Part of a small language model's weights: rotary positions.
Each number is 500 + 25 x the weight over its row's rms, rounded and kept within 0 to 999. Layers, rows and columns count from 0. Numbers have three digits each. The size before them is the row's rms in percent of the matrix's.

# layer 10 MLP up, 384x96, rms 0.135, rows 186-208, columns 0-95
106:499492507511426482468478485492478501506500483485522511478503510525467465494491520520476447513483501517498490523499520507523482512521458508551463519511497497457505489490447487512506514455573471509509465476457505465508493504464462504475560474533499480524470476496481513517517474488482528485
113:506482563516506521454516547447470490503497500470504501528556532527554530524475488495493502511505527490517508506509525486513493508514454516487504507580476509511497523489511516498479499493448471477536486486493470510480515450502512469520524484493491451496490466525492497490521449516511482492
099:481515508487494520506508470531508462465498521526477486517479502479504509495484552480541466476502508475432489513488519510499488522503527521511510504516517508542518549532458461506429566485530474502514545470495498453487463498506491497516493510482496508467534499519511500510540497489505539465
106:493455501468482570510518488517469493479489488515539474520514469481500526508486523486468484497540506503471495516522465505473516531471523487522528510492512481517480451541508496543506482510462534559552536521501541563472497492531475515481499529495525518488507479485501520502464480501524499485
097:512491455496516515510530509510507482485490516487519513490522524489514497475501538487471527525473537509514504523491458450459500483524453529462533504500459526539528432488516541489514480472535474500481518472504458526516497455498515518553517521497543504486527472482477489498489501514516545526
092:479457543511527519502541483488519503532497476455501495488497540475503530488492502458483508532489496513526522504471458535477499529444497474508476533522526487496504523525524553492519468528497476498477487491506502510533503517445492519466522485467494478495505489530517484508521439440510521456
098:512512533509472489468565465518515489493508526530482547484543496496519468479531540499531501489497491513512487482485491454513479447492475506488480562517489485519515471523459499504481510488475502484497507505541467504472527479498511514530469481495463493525464518512552506525488556525533538497
105:508526533486500492493473457502485524517487462539512490502465522480482526522499508495519514529508547498526503505527521484465486466464499512466503558500483501525522507552466530495515492477534468506515500448523485501545487476517499539552524518458473521480491470533478510514540547495484521529
094:510550472477516516453512498528488439502502475498504519517444540516478501491500544523507516504517469491483492460536511471505503517545516486459494539439500525508454509475489497507511488509503524503496461555509455466484505508493516488494537513477488545521512502527465495497533505510455496486
105:523521529465493503500454500462569513479457467474494474501503526505518497501501481514506503537502512513488519524509531505513520455477545507478483500555493458523465490548439506519521535464485451491505537482509497475520488516485494503508487453518485536495504534516484481475511464529524502506
090:514458489483498499520489535469520465499485459541531473487492492509545520487481495497475494535511458523534497515473519496496535520500472503483513532561511523463473539501499534526520469496503518479486468516556500491467550501482522521499500477459550445473498511500509481482508496460491534519
108:504517493492513515517516530481483466451488486514426537505510488494545520459555447498522522508472461504488486516471481468490484495477490488504550530514444502470468426491495521522476502492532521515491481517470472486524494514489486477489485475516502471519501494510512527475535493487533498508
100:488451494473466518531500511491516448528455510494501519480472525507519510554504507483517500550461515494515503515498521490533476477506472534502529544530492541520485503463495490441522554538483514496477479491464487537503497516523488503479459483521498529536531482523495494519534494514536509535
098:499490477500493495534534498541487500511518513532531490533441500515540515509457506483499486499516518458469488478547524477496538481496475484544528502509480470518516498471508489491458503532492503489516504569517484514512492472457463448505502514504515477511505523473514513521432494447490480473
098:507491464529502492480500481486475472533527523440491497509474467528525498485457513517518471515494500510479535502512558480525481500531493491470539483496541534486545512484476505490494501511540452485504453537520530487472472465452486482496510512511471493519519492495543463526518458533482473516
093:494547479491522512477529510479515510512479466491470514506496471484472516512487466506490502501498508458483506501513465487523454526538499456521524543473521550492487505493472498483502517454548514484487515532523533501517442499465442491507476528460504554487470522519526503549530509514500478485
103:494474496482502494501486463476483501509538491530492444533536490517487550529526515482516483548509495545513471513473460526525497515476493489499525458482512510563513489502492538503527505479482474524507512543455497556524517530483511509467460527498467494470493496516453503508475478531463495492
095:511482493543502543531526468501494509490493490519495452455519492501502490491503493496509477495551514481503468485491446481437538491506492508527535512536473522492537514507504510516530539500541483475516489467522486499500490536476544499566448506490489465536525476525457522529483499492516497504
104:511489481476530483537517530527499517496516508489511519523514456502473479471497516495489486519497487469473522497523509508537537469483466506502498481554527522489454474487489509517517518484511489486471474457498514474473519558561494548518496461465541428511480518487465464521482507504495525489
098:516563481510510490506514482471489467525499510476505497478554479511486536494539483496526490488489477486501512529531504476485502521488549495481495528527498484474459477473521509431478495524467496468555491515514511475494528477500477558482500496496494532520554511502468554541485484515533499513
096:494518487515534500506467493492520511566494497496505452482531554499487509498553503499513531501501454520519500530507503529529493431488481493504491456486508471459438534541486454500513482494526497523504459473523504504520496520460499529455507516512513517512501491505500520487480487466495548522
095:527526483516511512487521581500443524500543488531508466520464498525496494509496485491549522539529536486517492508549504497476527482528518456511539529485472464492513515515555511515499477491540496525531512522469485534501501494520530514485541495472463483523484476509511537515523514502496500512
113:498531488499486508515517497454473472508499528515504493524518493500525523535496535522504486523515494466533508530486488499461501479516513515481533470457511506539498496548490497529537458535428492495491540525492537463447494499519483478524526534503461494529531524490499458514509563479497496483
# layer 10 MLP down (transposed), 384x96, rms 0.129, rows 186-208, columns 0-95
096:458510473473498517514511487508489541510485489495493550509495466515434508518502516480492482470494505485470523542492540501521491482514528495512513478529527523514480466516485505420494469517537496507490475493498467489531481504494506495544488480527520504571506488474539509479477506495528447450
106:515498499477515490515479476520496593456521512498472510509460484496412497484513477437524501504521541501479526487511521456531514515491483516475465529494489501493495492529538464451475510514517493483472522504510508501493479536483507522497478497517494488505481491506521477519437503488502478510
099:496466525467514484520526487495484499503517462472508493499476532526425502471532480480527493500490491458481532513500491480535489502492485484492535477514515514535492500481505521482469480471482499505497501522509481475480524514541470526534440509570523537478522486520538503505541481502540508559
104:526536518495455489524517476518493526511497517494523506483488464520476497492500512547475480500496507543453512466518473461508503477532505505500522519512454540503499507471512530436506514532490495545551547505508518470525456481485502536519493508458518463468516508565490523501494498512470500486
100:526508555495455540475509488512530525510489514479519540490503500493512501471508487473483527465499459537497493493480484478508475505532518515524501498522495492557531488456472482512508487500497536503502468557449471517531476482453488493492478485533476532513536503450495520475488498462536541472
098:463487522512529545437481540505486511504464463483512515492516536535491498532462481498534506523523513500550496531526497475530563487534511470516504518460480499492482523539478529478486495497486512485490506523511504514484532513533514512472498533527502471466517536541456514522539516521527508506
101:510475495549514512491511517486496520507517495554517548533523465513528512508489508488475485538512466502484521482494494500502479527493472500499543501496513460526475471459503493565518561535498523465514469550528507554486516492511518495531500493495467535498475516534500519516485514486541555491
105:569510511475522445505536502492507476489487495501485475513517486508498516502498475481493483529478526481511505490489516499447464491496522487506453521509508540498451537500484508490508532496524515527512472525527510570514553536538504503498502459473508490513488540496540490503530469452454510478
096:516490495504526468532482464479499527491511489514513493483531483479497527507479521478468538497541449496506523493472538465502453495486511553541524469534496470483512523492466505494517502538517514445425519506479474486534543520500496484498463520518510494505499489526469519550492489475533484493
108:443500480518515545501524530501493481455552454521456467541491518532526499533461489555541485464494485499545482456481467505504511500475468499500489493490511487501501475526536475481500533479490532491481474515511485492471515511487526460461536489526512514502486486533492483497536513526478523496
092:480498534516501468517491452500502513432496533529447487475511550500569501499497527514471502478485550453486552502461490489479543509480540505504493512488519529506487463518519503521501466514465499475490496501499545493513479527481484539505515481516483494493485495477518540476469516503541501489
107:542464478497526517523495491488501470562500506517488516550537501463492495490531508540456457520522471532496475510525489477495470470483480467503519506503495502541503461495479499550508501515470513505528458514469508517460488484504503489481538517538460529514475486553520487496468497544508474473
099:438486505495442520469475510447514441546475507498502502494483488513533463508493514492490490473515492537558484500494498465508485467557453497525539515504520484477527486467514475489511535512540526531484479478481501502526461470522488480510488525517507492505498500540487518465514500539502496491
091:473490521479505473493487493463507484513470489525523529516524527502611486503469471550468508491499502528490466477484502447490486470512486451481491507493502476480507488521490531547512536520462481497482524507484521466467503469519488518495508511488536533517462480509505495462507494491467514523
092:506499505514486497530484464512480527505504542469442550478476447502521493495503523488522513520497521510503563475513546481508516525524482504490537489466494510535523498490508490485490499483512492489507499526528557444472479536450436504515508443501473541500486496506507514484475496476477503491
097:445528507483480499493510453523483506510502484480528499487487536542486477499523480428500513496518482514460563559504488521509513527533461489527509499472500505527495502496529499434518470529498500461495505508528522523513509460495517501520493539518534475506539523511498526486504501466467528523
097:502484497517526457491518477532534504527481509477515533502487483491507476507453475515515514473502507517476475503496533454505524502539543509511474460549464449504442488485506486529461527505471486468475507491521522494535500514460530498540485469548524517485490542506526518512482496501461513539
090:498516479500517506499491500518500484569453459495524473504543519474502503507512456504548513509543523529493470491512468516456513481466459480468458500490481552495482524511533504556529518503516529492510481548523482550484484504512538494492472482542496476480503476514485515517467520481509501490
102:516487492484547526513511550513459461490485520522497480510509531504569492520526478498495523479498484511492490494505484515511544513472465481511490472511479486468480518497510474508521569503490514493476527480496509475466520480503475490513526420468529441516508525517441480522502492517513514527
100:497472517526552524532552486489475512497523465532516504532565535511504514500513497501476499482546493473552533486519496499496475556491522499501557459493516526512515520526526451508502500529535494481470526492482535516470482556524524521494489464511530494482525501484493511508491510524479503500
096:467483530508510529495508470525477496450503472479474463498463515501468535485510470498498516520502516471514535463486484498521547455487524547505467474515481487511515452490485515494560516509499498471494508515490493454494510559525523524500480480506485478525522485458506527508491538484535552537
090:489464527525509492514518486529543540503474478534536520448479502500471490463505494487537464468504516489532539465493499513488503534501479486474499474483547526540495477447508503471478558471505511513528480513479494478511484507463461507490500462529500516462516524485503490513468535489453465494
113:521547451502516475485509508493495524496465515490495455523509488498489511510465482520475517500508508462474478523516482491485458481502505501476494511464513535491465561542545522467519484526500497517548540450524512505470471477521535494489550501546473497484516504507463505494458538537479507507
# layer 10 MLP gate, 384x96, rms 0.162, rows 187-208, columns 0-95
114:456536501518540484480486526502541474485483495498514484514522501485539489477498509541559485464487495500521481524486509513479498477566533437509504471539501507506491504469512512487513538469522515495502510497507483498509542433506541479552519473492478506491469537524489523480531487517532517484
112:471506489534529503508511511505499513499474529543481445478498520488514507487451497517487498479537515505552514480487499443500531470490482471470474530490469484479566488500513527485497485513506493476536525507496512546550504503440511502518502485474486524505505495512434525486472464490547492508
112:484526519504522496500522508464514476498490518494511492515506524482553512451532466501541503492521485479567494521540516498504566537485512496484448469505491495503533474477533522539464506555484513468496504505463486499502516523500521509501480508537498490503499473502470515536455472533516545529
098:463497526479484479524505506508536522532480521511483490513513502482504488497500502485546499463553514471515503449481476474527519509534469493540478477499492498476491544501525483498505538553462479461492511517452514529508483538471467471498526511527464540447527485502505538460473518499533509506
093:477525529507499467556462523509502486510460474487521497496490553509498495481516508474531504489495544488509517516475529510552558536470524492507458513453490546514495514491497493498538514475531482498520503509492496505526548517463482497509496529499502522576479466490506536499476541534507508496
104:448440499472542537475501498499542508499489528549540512486474464534493500502491458505527482500504496533501467516501495473529490514531453516543499495530480476544476485459516482520468538502493508496511479507524507497490526535497521519485505455513512529501459529471485524556482509531493494518
101:463448463487482528473496501539518535528492536509457489513513497471524509499474501494513488504534522452508509527488510483488513504494529521557510501525500514514521501456501536500510475543503517522496483479455503483542514493491500458495510540492505489501469474561443511524477484491509568485
094:512517508492546498470474520503476506509518504528521492515459549512480475470482447512513470489501522505527487490530515521465513529531505468519501527485530525492509512470492469501444492511523524518517542520442543530472480446501468474506486505520509502536491472503474558513465469489485482526
124:482512468503498493494479513501486504490477493483512438540478475481503524499481493508522512546518476500512481449528491460441502497457446542533527534524467491515482497470465482530503516494466514516521514518499515511524548512492505543492502488559489513499453527468481518454481513498528521501
077:519496520548522537490493488473493474551496497502514511487500514488522525486476496518469472507517499492511458500522551514501471474551473534538498521479540481485507514484491489511504516499478460492494530523454525507526502468527486417531487535508560502470494466516478522535512513475488469501
100:515488473520538453514507479485529490507515554467513475489484542466500506479487516495522499481470501525467497488509496466530530553519530522501520490508527459482525535495516495495456502512472491481496500510461524471484528497516480539468543504538478546498463554515463523455474468507488480494
101:467479517513473509502510492521520509497468497533510527547535489478502496468519490507503503474523487510530479489490454475475507481486496447507482501501492493506546498466475459551542518568512455503525499481497547512504506505496513541495472538542473534540487508486519502504498514571507497465
104:495493485504544470492495493480554509506462486496506515504536549474491467448517450504518504471511500570522500542490481480483530495523484492507480553531487492434509512485495472526543519487514500492502534503481500481473498525526493528499499535511503501490480448517483525486489491513545504549
100:495470501486522441485500480504529482515492507491550488521541494458494553496475484511494503515481519536530500508477479494494515452512472473466499562516462480511502564455457477514498511516533475463515494485505512484471456485519473488506519517528492496460467489491516518499490529446495491479
096:498483458499500499530514512471521516494516546517482465527488510491502500480521503448522486532462526473538499573460488500513535515464498503488508532513472509472512497470476509494468507539494549511506495443502527480475542519505522499469539494482487521527456478513462466514548491485495509520
104:442467512535485484518563515498533514494488527476506504498442524514474502438526499520499483499449517529481523522500478515503510526498467503526485503552490517465489478513489480480451479523480490468505540517516541478525550510501485503502530497521530511518448488465504489494463487514520500508
089:482471473477519446502494502475461487506507470498546482536496525453486484513488512549503515507494453550527496506494503494499539455513513510514438529484501470490498505524516441512503508509488549510506513507482536459492515479526492554498516486509481487496460482507486502501498490491544565511
092:455472504459515492508480499510501436489466476489534445498522520462516459503496552489476510466505527515512508491542517448491551487526501513510507533495467467513511507483480502557497529493523493487512449464489508509507498500491502475496494544503508491541504484491473500531485481554542514515
088:480478438505537487516544517501482475518514500473497455493509479531507515484477527482558463531512516550497492485469512556457504526483544498459488496521522497526486464527488485513508512509547497473475513479466484531509476482520554480499535501509482527509479511488515533513490470531511490531
092:504501467488491495491443514490512520523456456493520473501489539488512511493482489511487451502544528523522522526494530461474567518482506511505483465527447536469523488482483493497478520492465525503522527482468480462481526506542516516497514522531450525489503484497512481517505457484505552504
101:514491509478520508503507554494478477480524488489537482520473472481513516516497417475516482511540476537483485525482484465491546483488501523514527537494454443505502535496501454518520546487488525502492472508509532476496549491541493562470519501528494477518471467502503495501497512500497485508
113:450487537514514467509499505512503490515465483562481538498514535495515506500525485523546460465524501513531535525503508464537498526481511498542489502532522510464560515496477479553515528459479476505547483480508473473510510498491496495498483497524495506548517531524501492464491474491515511551